Part of a small language model's weights.
Training: a variant of Muon for these matrices, 327M tokens, 4996 steps.
Each number is 500 + 50 x the weight over the matrix's rms, rounded and kept within 0 to 999. Layers, rows and columns count from 0. Numbers have three digits each.

# layer 12 MLP down (transposed), 1280x320, rms 0.0541, rows 651-684, columns 256-319
447447552451558500477577529580538586534519420462518515433494474484550480496514493496487528499468510468500587479489535509460554423448462484538492468583431582485567457542538450513439483554524473
534472535481463550539440419511513469476576536525560541501555490449506457515490473500488506639449550473567448516470494493496566563458612455466573457567451454509501527477429500461545493445601450
509543436466512603434460487445494433499508512540580527564469543533498566422462465500495512486472407552489454495608427510461557434560543488403498489575544533510468453551551458438512508512535543
588459475507566500512573562484478543521543490460557494470415484594618477503525480559414475526477567547488421525486505485463513455546471585494406515574477554481479503507484544497538525458512470
443534463533520565517540498472513523467537527519472622462517488467435443504520497473493489528508465627466483530475539426508595527562401367473493499440463535556484512495529553529449458499512501
500499590541507465443551540547521562526616534544496568522426465491563504482588503516580560492464610466521547404469528454469532511503536587507520531427391469461516400549486452373441458539430440
513553424466408475393482443455552604464381529483529554466525442360528457400545471562517541489409537532517551479534517466510415444412407494530580444519473600523377499560430497580433511646516481
460527432505473524479481436495562465529561503500512543346551466425471445447616494492528475389505466504434578510465434461513525520432546511513469581516448453541508451531546448508605545547531599
543531492482459559487516526559303529566425509528507393534537586504474559436455409582498488436518555572518434483501595504471524534498480523552499473411471518438400429452483416473403484428557409
547507457572493467552564528568494526455564566497479571511491530542412458509490465537507501491534550590563547501473569525556507432557502553516488493485431463569507515486560567478544415471483494
526601439519506504572615527454497484507502470574407505550422532437557490537561510484522492361463515554496384458463507486494455454519528510474465400489499521550476518511425475459449495457519447
510540562510492517542445410521470469511498556442519507505543592430505515462541477558474556476469460462482527530463522621496497588525517474504491463576484483457495573552450526523538441510445538
509527419395481484498525467530547376505438449604491543453518580524450586454433500441463458358553545510562550629508522517489473446548499462435552578462505497507508524422518537544602540500493534
523465587519468511468535537442485457418508473533572509513494465507444519509428477574443533468523439514570480578503538522548543514483415514526520491476449449438613495483472484481544493493514531
500521489535430523445600520479424558590536519459496474503559479539495439481457524539444566518556483539421483503453508544480462480375551573532550476422471486479480535501482514573539485657439534
491475546580451521483531555483445504539520506456582451545520522466465622500583529489564467450389508541548401444515547557510464552430497412424432531457545511470483474510633545466521459372458599
501539482381538519576402478544504498581478536412422472621528518457497426448554574500548517497460450511510521510496500503440595430575465449563591484535513494490525453409494524479627503477538502
551521548467580459451483452568537509530480513449505532564499510551486549615515473488530491463528503522458514548519589466558527520450402545530446513524479533578459569515505621620513571505612561
498575419522503494429470518449490547587569489546520505471490471512510482497518504490459452511522530410481438537562481499557561489475580516514402507461556534519506522573547479587421510551408566
529565576377577481543523511571456490642508448478524502473598444575461458518460468544451389490487495518551496562504477498507446544490456462463444433462472457533463475465463460469371415569500581
513518444515489560490560552530556505496539501479428517528434482513477519522512524491481553495473514603511404395456464458426410471474553445467570611486577472489564374538509482484467426500522430
468494520531448520439462530508573501513409548490478529550497470520471469459462517489473474473468508445530598491409505452495430493548504419529606564583605493575510444501475545599496507509515444
537470453499486420501510597546467532456479456378506462508484493416414566415539534589495464503477456527529495482483485582522412526479442449513465486422503478452509495405543464542511451519477462
546454560514599503465550410461539502499503578528628480533519468471534578516530550515507518491467440500475538591508442575446499374557521457489494471491537469454570509450479616544555518498476513
517487517495455553389488530424476467485462492549592544488530520463369491514500523515578480447594511499439513409466590481494518483508494545425467472502399513464480448529624452513518585574528488
524542549546447543465497450432444589420551440477485487450511470504567500386472551514422491536596487478485442535504462532484497471526505508565521412485670467400528474549549658515480459582492451
432449476494453483540443551529535477524476514541570539523472557492487541541533481586483442530523545497451453544474525470589461560431443478480546489540448482568411423481541483503422465436460552
499495501416387570478451499471479515533483466430536469543491459536545459541530462498481508532590560523504507499414497391497504414535432521595514518509468460540493567521604523461506488505498534
493451470452466600500507515523478495393538523561428518494477550532562453411539586488354487428490475608433535574489577544502532565546429414391517510501494571526567553452481588499416466561597478
485469570512477504529559492447551594559592607546405540467462605491627540533493509510554460521444504592554478475503522455551572424523547517519462604436549583475547499519523482495434605461501448
548438457530531447487528489470372503492460572522509528423535523425493441541572484472553420421507409498584474507477527506464457494533579509425508532498586484613557495468528517510552533542456503
460455495466493505471598486495497517546479542520465474490567443555480483548525451529505495515519523466492475529463406550494491470484483540533494461484495510478541536503529545480489442609452508
365642561515574464534381473451550466512486486437548615562530421459440476642518558459579494481433492434486524528630503482540532494501573651503510450567528472512535522514439520504468475559447521
546486464520520510579555437474443483466526560524575397395543553510519482457533582443423512511518510441410543533408563473570454525416590555576553430520489468450551457482483450534425522435414452
# layer 12 MLP gate, 1280x320, rms 0.108, rows 652-684, columns 256-319
473465517545618442493516500628521505465453510502467532574495499406564491434543528530489411532642575604514537477531467456475366430554474584531546528497462538481383437543547496442502413508522530
457506549547434554476494565415523530535541425438543475481451447491431513510571515428541470535533544471480484616441570516582488534535534532488513542399555564496536440460473491521448485540464581
500516392483484508474403469581621524451598504526442525566516542497524494498495550511602489495571482526506415578531473531440528451450519454473480503508527383497552459522468490563464511514444567
525449419469516527474439503569482446509513515455473587508519595485563481534481539483549511472527467449519453500550473484551550496542481444463568558466569451485466504602489521513472463463479423
534509480552544473529517488543563520446442496511543470405416560490415480553541587404464533521501545476521454607553541609453424545557531531549516394472383548483573548548548521413513502491427494
493585519522604566500500577460532488387525554549528499495533480535498483607459621382558473572506472538541508484533524592555539492434453576448387441436537479404549546536586476648506449482431529
452473533581512459496463470542469521509527533376553419560424519506549581578546470457620498485491586546525507497555548477505590524508498441502498553486485521396603572454540644527498618509421565
566555542571456573582509533515525374466514503463540393433478480506490562491492452477487545460561435454550494451497500549506594535510462588675506410516618480505604485471432457469557525507525474
460555466592530539590478537567519402517490505493591560503527471508395559530415472527585483503465516485486520536508433519466482506522452491631387535560441553559482605466530498500468560479484510
509490507595497520559511494522542515513393496532387572568529466510509542527521463434424484434469545480479463425438544487474459530552463423493554465462542575492505497515527527512501545438432570
450542433553479420558499561585491491558475472496480504472439442468483499465541505505542391502527389423470522481487557464388485479482560491540488444459600565526473558451457472500542448494520528
595448531647465543560418515517577562537520485416439522440479581513464534422530526425535386625449573482419549639480457504571410473357505437508515519502449444593545468524545511479695444429282435
558456506535555548471620537517391431547548564512473488466502490470500468550535451527541495482565627522416402557506556505477466460383512545460506492547496527531446456503497449492500459612466569
443504500518469480517499358548474517472600538494437595606489481484404467507552447569520479509576556479467541578507518475577502489448625479470526479536410374437436455469498537432432385512520506
468426529509524502632524446541528474463510400442503467541434656499470594577579488560420473595460530441455567572478449467504440447449404360557522467519516480463569516564562411484508480352548567
538540533609540481489486490497510464503492478464601550553431614537541452474484499638435440516513487449481515601591549470533506342480529503527455521594514453572346493456572509529555486463559477
452397553521491507576494511449567462510487536543562493446529484507524468398620613370520530456536461488529580444620457454435450513446485405496552432474399472526547423515490496488501505540495504
542504574443503395496630495468413549517410473329543493522501414460427458529536515467499493484560522455457511486488515599529554489496537491619533538476446589445472489528474448533510402481456616
544558426614440421618575518456536522594563523501406563472460561427458473635466496450449595432534511531517536472433418479505522489505520420439472422369490489480480538593603550527591425483506430
587391458483554417483553514403538465472526488490532499424438505504421474526502450507517508467416385473516453510460464496486546532462501444442442441603522437574477566464587468506474501470514449
549409497528548434541462539478568543441502553588513458473492457589482611596510482505484523504477531499575524457501482473460536578547455498496544420533480433434587461519473530563541513615542542
558456404449476489562562519434448468457536475513532509512447481509501402434514469514563478477426516554399472469492549469486477480475487489482525572522504553495578473480459501574467492461508464
551442611576527544515396480506515428546522535648565466474384490505558446504477492454579532467384555442468526457515525486372430489517491488514472472483482401522514565499463504475552496506484529
523484440427491481617514492472519440586505502530488534531482459518535403491452520452450484400491493560545486371519566561415461529583579549453560507481478466515571540559471445535527468537538514
526476472575465505482530466493492510551460471507487479498428515490455521403421341531449447500539421555469526513403460505473571561473520399484553453450442519434481500540529510484527401494522391
526514494480505549528498593554534477568501525486534628422469535568484482504602517488483419549532572580434450443453514489508501543524502557527637570519459421435420425582411517460541529476513475
523551486562547509446532460531489441508585513394514511409508453443416555541495517545523539476523516491489483513394398601556477456469558496438610482530515345509552485536406451564514504563370568
471509458480411496568572470459446659466471498529483477402517527504521489528366382509551474542591482510541454369414457472450423635531442448466587427395491532402480579458508506565445444430566579
423418529456487504478475510478587403554488575529486566444532477494459504523559447420574518470447507480544491468440499555487551529445567411596433504527474534429556494551574563474517373531518488
408622525463478451501498441410491458526592424478566517557485475486514449505458528494462555645475492518636449424476434502601513490475432472497504522562416480519455496489478511532457449476594465
487414515551420481479469531493499415525498467497514527476559493491485483462468424533545526521444491477513466471539567552542461522479577476463569508580495471516449456420517479435511448522467442
514460537537572488484474507507497422529494425528615434480498478425526516494500434498384506502530560556470494527488509493525524555579504451548487407571512579564485428494481406465574520484508502
530460522504440511476382497576608516445482437429458495561492510476587481547476501466530428597426452545478551527528393515493512529579485501494499514507461546579457483411551593518504476494611463
# layer 12 MLP up, 1280x320, rms 0.114, rows 652-684, columns 256-319
465406459463497479488491496510572481500619549559545505522468478502401460448501544450491549554479488444479468431476590472555547492500520544509436543510489547503558475401500547514494404457536561
425488477503426547515512574604591538492514510493590536492520527477509563479420503519482504497499615470508575502481478554545467452525470513519531432630492563504523542513540421375616461494554566
451530558472502484385499496413564535350467523478580578523583514533513400563528466456459503573448547535600461611406464539540538507463583454543414442530493533516481547513569525480528450516586372
529497470464497561563562558447478526530551474503568572524510476480432462501516551605430468507471462473458483456507495455602562450502562549432487520567563586460501469544503473433570432519431503
537475461501493553578458499537532425567537500491433460473482523544496427617567467496579575537442484589444515465508445519437612519533461461474544484372579475482481529477502425601513586497462411
478472531416484506527417415334494482598557557540452585541511487478540506611507513462437436494478431465554565415496488432477614387480566518478493398504424551431552464546490550447475555384469541
571439352471422613496448550490516430375584490547491456502427580537511423501488438488497463529508461374515459533493466503553526489540513439439410456517486425572411475576415583568491521466596530
509511516517514471379485534520492507492508490552535584571440433483467549419533515541527557476445413599553505509498572502615477607345490497402459439526509486594459527490493455579448563546479410
504475458621566459554480540568417482480420356599585502484499556516494534466601555451462518478547474541562435449581486518463455514500537413521531548526556461425519349592563433349512538528474523
412443510500462436578415562554486456516539509451486488587585522536580443565401440444541519575454531492537487429467463558472466496509456512438538537578484472574492518530462516465521422491464544
466464531546575628547410552527496507424584485450512505496547576590477533585498514442565478543539520612452392524499602506520473510475480499538534443466486425468507447483489446458526550548492472
437482477537512449504330459451434491586490541453502416454470481601519549534444565497532496508504499528411599394509384446548533519470491506510490472498592472473446485498332570517620521490494404
428401520430528492504449489483527509492489507504440504409520453488463455534554488491451413536463450507493399429465461501431397501555500456437585540507543577478510458535547460507429555510527487
563655478423483494570530505462429486526551451536488443488515485489435507487451638478393484446403502460505476517548558475423481460507464487464419539538484496476585446471469490487478645527479403
476402518506467410434511450482497572528522566554485557487538480508457601504450398472475527569492562463553454546393536471478418529372454424531461519483481486477539435528558625482505531410573508
571482425468448512437586425469621454489434490437478592472512528486468555434574509476547572494534455426449507438533498492423542516479580499556521482435570494521447575437485475568567557470405519
468457565531550578517534503510497476582465516403476461536449444447486518482578473498516508599478640438464390464498511543487470398526607363529444462484470517478436399493587443431516499511506505
495491554540360593463532477492578547470500518389548595508491462474495533529479441474524443554408469509486390414499490505443464459576409498546568540523491484463445488418521458457522577563453543
448597540423513486542554514456460430410519523511537452496648583469492434570435563582482531551463444479567469548476490428592399512539451595453387465552475421488477502578534461517573501474430528
456368482579442475528540474423500485515502463466480580479440513426433513608465543454502381566451466422584485552528485433553446585503536509598470447446551512486497541481444449426482543553421532
484552501493509535508489448532500545568566512568490479590485465562470597555474528509543521487589542528465464428534431533555420548514420522468535488567453455432505551476522475519458501561514457
529522474460489522555500549530419499451555513447504480521506467563508428543498523546526468548464471428470515451422545464429573509530460432480502466604530545550424499611542411486517374464538498
489549482501442555497388601475461596457496549492541538607462462457409426502548580550566526534579593473514452468509458471569545537562553513473527433528375483557551508410419412403467454491480433
377473416486484454421505456451441426519554520472542596465529604555438393476444460501542512474478465417504434648452574506432537599572437503513492466448444536536616478476422496466470474429468536
510501454514551477526438534480569460582476535508430487493465459527444526521425483558534571547549566438537574563490436504443482423595532533558517489485535558544532552482491526516434525366608526
509580658469537495566532538469448408455515398492521467494430484512503466501517467476381512499455502509479518601527501552469559547559500461539516534508550505575494521552514463480492450550512485
547504575563629448511471428543427451457388569471423428532524481440432548502554540490489561513478516518512503567513487543525454467461496496407513490484492428461598502515484505541434581475403455
448451479480373477439409425592564514461566555425466424473471509549488468454563395517569544489551437578532550435523495566478444482412470547440490521527519439484524561438519541352483454484568447
430434461448517544483519500463534530555561441504486513473581420451476514585496612565462503492518515550519458452420555583533556440466488440491582541522481516490401426472564453537528457477541516
568464439510520518527551644566502420426414405485565464542473571476433498475525571465553600474485518464433531541553502470521558474610558512425434494558521520414446493507546493504408535407508424
439466524487535445521656496480533439513539468438539538564488483465526476451497465449463549518585482377530537471480538630494530533522504473477545596521550472500501494518545490484512427568392559
525555509529456485543484483481495566536548524509588412476495602560539490528491503531504505520471486382438456492568428482522520542460528548498475488468509596447519532526467612492604577476558493
493527554520467498494386533550435520509585512579499502496491490518527532467576493506512470512536521490434567485530530514526514492598567507433528523466532463542429538443486583525523518531584524